{"n_layer": 13, "norm": "rmsnorm", "norm_place": "pre", "norm_eps": 1e-05, "attn_scale": 0.125, "tie_embeddings": true, "init": "uniform", "init_std_up": 0.0395, "optimizer": "muon_variant", "warmup_steps": 200, "decay_shape": "linear", "seq_len": 384, "dataset": "wikipedia_en"}
Each number is 500 + 50 x the weight over the matrix's rms, rounded and kept within 0 to 999. Layers, rows and columns count from 0. Numbers have three digits each.

# layer 10 MLP down, 160x448, rms 0.0373, rows 105-159, columns 128-191
512566539479543475511535480441391405497508402497616549518560459498465488524584516417441515506537534486509487480568529511497505426431402467414452506494545444548407463525552491536514484453509520
408432481547476521615596488527490535485534439449563509496405450502463467552527535538527442510421480491531426502469509506455566480481516468504520428464556491446445463456437490497526485462538437
516475372493567540560485425442399518414474408443609421556549430488399497398560454494487405432493513580529509388649537438532423450464439623521520511508477506488490563549445508501487432462372570
491521497561481500542424539472567509521537528482507515526506466534518536479513529525534562502359479475538496459436415455458508468397491491421548426546528551565565564471493549514469551464565458
566514540578418487499408493564504452523545539551665553403503500592490483460443455501552530508489573408445429510480502489523459471469413467460540503508592477537500449475418485411518523466473508
489512437549503433433436514449512457488515532577481447523586537533494548431465461520586382493482452494556510494542500482502489495536507526503421435534533506480500462572523519485522503523463518
443501468493499607541567522480554495476532550541407471394518551584429502534458528427467538575497509434455554567540436478453479411485500528499497581418535585476477511443377516493527381476472511
444501510542448446497552446472505490446581552490391590391621505570477415494372519491484541528600385407539470462503406473453433562488546437466507557505465437466378558418491537607468431491442379
475551500511589518576535542572565434566499443395509471554454498546495421448548552424498434519535496434518562556373453524468438488499470469464519469480522462630577588445509537513405535453457582
545540483450543573509454481427540524508512481561591486509482534466540486433508420535516481471559535538655480480466465517492455535536484403499441559493461434499550571469475467506506433431518543
583446556485471495567435426486541518597518489516555477428561463485532520603522506521481509461532598512525436530399464547500490466445542426467460497547477384548473496453528391480498498440521551
466539471489548469575592541435485404490462454470487528494574427510429488487478579566548515543425469487451534494557464540471563452501470429510514528473545543497467500636396527494589482502479478
470465490520440546507532508398495482463522446478557383621426530461543524533514554547491435399504490524559459491466566491520371441465466464526536477491528508538457376486464469512534518444523449
514515547453521518571497554517523432502398497522481528536475470558545499556395557505525497480483516482472539541513555436492457410490457485524534481503555486529523557388591523490533478419540357
497585499437587410549473401399493477457562487488605513526566455412544531470375464452381538553563483582487559507462509416555512461587530437525489597468545535558432516422538468512486530515472498
444531611475458429495503414479451567462469436513527525517514525503524495474609496521554490505507522460465524487562439544565526509529501474506440524496450445472531437566478529503475473617509371
519502458464477443550481475410512517424539551497544472533519438442557615480521501459491465604473453571507547449435490448411462495473513504505418468468464498498508474511389443441577415452497563
535547479394512471440513490531395440616509567521473480443645477609558464454415453405403465380483443456549471477388456459411588457472479597546484542495519535417448416470635446518448522503518531
563419461479513572472490500502529501536561577561474543492374528562589520491494517520474508454537546494460470490418585402442488572507466424499440528575556488581485526521437455510511472512500500
509491512551462483419555556399555468462465420541578498522504505477493538545466466448578557574488539484515492615481637512501444498561423494456492540407468502389462518568477506543595418504554432
456484475488477450480502391422462505542494438487436533512503483442532491484429502458544515519483488424538525433476454558516584452465493532564454525491414538479529470466449491484434522449618517
437554510453562440490505567401589551527598462515614375445461437567533490461469479556475526524455484461576564580577550513634505512449464456430462552479435515477505532555466591421560561583563404
585483619631422544495570425349563524535453480415554495516542512456504531498513554499521539553449478513521585377455502579558432445487474510447578530539529551454458512474604569442459495456606540
525443493429457606492483457481528521456429463444524519487539529515497437493561501401439494474470557500470489516604517418504455565478499583525501548466423462447600516483520497496468441570549557
526515422553481596407570435510430492491462442525562509525476523411464446562430513576546477445491471578475563537575504529500494458579453520462450572462499546562406495560547527443418519419398443
571573545507386437527463532410503448523500506518563516586499474518517440590435452386521494526474601479476456553488488554513403468482497538531538523446538529528425539512389535557439425492553597
540512507566465396522535421511498488517545410549406483408547534540458517505495511523557376498473505532537456525592449427522436454511498502501571519536562586386590585506492483596547381467481653
541496567532474444396542524480419583503441527450529455563464433593462480508639555512524465508513423462401683522496461389499479446555517451536469426537482494571488482468501490489458434496587479
443479565519500507502524513510467506482550504594478452562498557466478484476480459477494551637429475576425539559632486454434574440585487477427561469502500523534539440495532584542454444502466588
566597419513444478496492467586506455466520429649552367517537455455589469513568481427511449498451477480483435472492526500601543500527564476496444526500534567538478545548431573415588464509467559
496500390462522476514498548410589631440498503435503491479469495446534509432434507531533460467563579549439416528605468461591497489462429551630487522383459465555520471468452469479487464446525553
552534455491472482431472528463605501556522499451550553494452569504527533517574501502455512521422546488523564513516531506434475509505533500489489468524481550537403463512366536464458545446493485
483422426515525519449544499591530543484458472584497433422496526541498438407417513527486445505458510538470426489471491506504587490430484529537456530446553564517449472458468480432468491466573489
543463527511489514554449565471460511474455541531525403477554485591541447551543512448460515406440517402481550584504480491524482476507449570428494537445563447488444580460369572529484491537524600
581508440476489579491458552515440504482482466495457454507473494416462606499501471529479459514573558498480468518497403479484529481488495525514433507392552535520574526572507484511529542430560580
434561487597532500496474543549421579494541483471494478459504540536465388471487464452408569527510494413459503370476529498351387521494462396546527452456487549443465620518485551560535525452466461
551582614622572508418462435310606421481444558539425491509558418514523531592496504421555504569383495621478469568488447504545415436516542514447536519541503482463433578529449509475461405392435555
515539458489474608545597626477472528509586485453421478515451534463441415455492527502506556585545534463559543472474520363524347492453534529520457480510506454583583542417569438450488496431600410
493499517472598474511457557576471429546526517501582465538454483501565439510472496492491491551564538441496450470576505465519516449509519444492513504528476487506596557508423577575526541420545580
448597516536473474615458462560427544477490463495541498503495499510463535536531543528550467427639522449490491452513540536475466468501391485477485604472522505423460527478500469484496605467451582
517516436549546413506494523431463501534492505506501457452499592435570560523524494547480549521459520533523482469597419622510615498497538581570472560418526449504415505524465483534558514607510541
566611500490457575443481504494513459539465476518526485502469456390566399426514394560548496451426487569458427567534620523530515497606476527484415361461496610479384416582498408489507507492445653
544533559530510516529457431484489467507462521454539430522512457498477497482508448535533597575463509519502403534499473483529501444497526556482538491498548488471471565518592492477521442506545516
459527546575531576496558536584454562453496469459563467601541492478452524545427436482543504506486500561477636479524436536587611464502493419511447485484499559536468515412474517540557551629568511
491523534513508511417486429455528551501517445418550424558431495494401495443520489449551483577614514467451612372480473420539411446466520528548550524553478554527481499487492585529485543443511531
525571490526462479509536582548523507546484439499493527553616517388506555507490461464489588460566404439506517476488470523569566492533494465522577491503571577430504523526502484495426512460458504
516464460545591489483419450577518541498472420504532546530448527535487507476437560429522491498510500551571500495548571466556499478508510491511506498509501486526456467444411435504480523539479531
497479462459469508442515494445497479489438611500571454516432508578472485508385502471480462486469483487513560532492530526545466557466529523587579475547503486500457518463488515469462573505472547
497388481401438502496502578533435497527361528535511506548506586462469599474400467582463517658503473522413548529546581460490546481511465357472530431518429530446456473515539498529533592450519540
474507527496619509477548466528447532462443592515453575527482468489613574446408481617500569520457580578540540519535534510498499472585613429493651461552537524601536550474487609464437566494497564
439514473539471455500508396442496499472420563528433476447492544512461398539410592556472519487472537529432525348502641518516475505406548453448500554512462458512409450404503551438512482452453513
551546441498525449528454492524461527518462532515455485519448564468486489418549474437519480413565531526613444510440523572518555512489567539475596464565528494542434576571567511544508550601577494
562470539503499541525467600513535481491575506546562470554473602494483565491483428522559452488456466455510414532488567422632568520536453553360469468503495516397456432430424510581487355578495508
513517449590480528590490535463630454525565503526541519483506449391529472532523485613538539457493483577588574518566468412470523502474429556501418387521511550503406492496511500428468432422535525
482549539538531549580541444498589541421477556460405420476561526429476451528547494427543456550462437525506489487484529493487570496496493418512466470519513575484474519567503541537512499446402645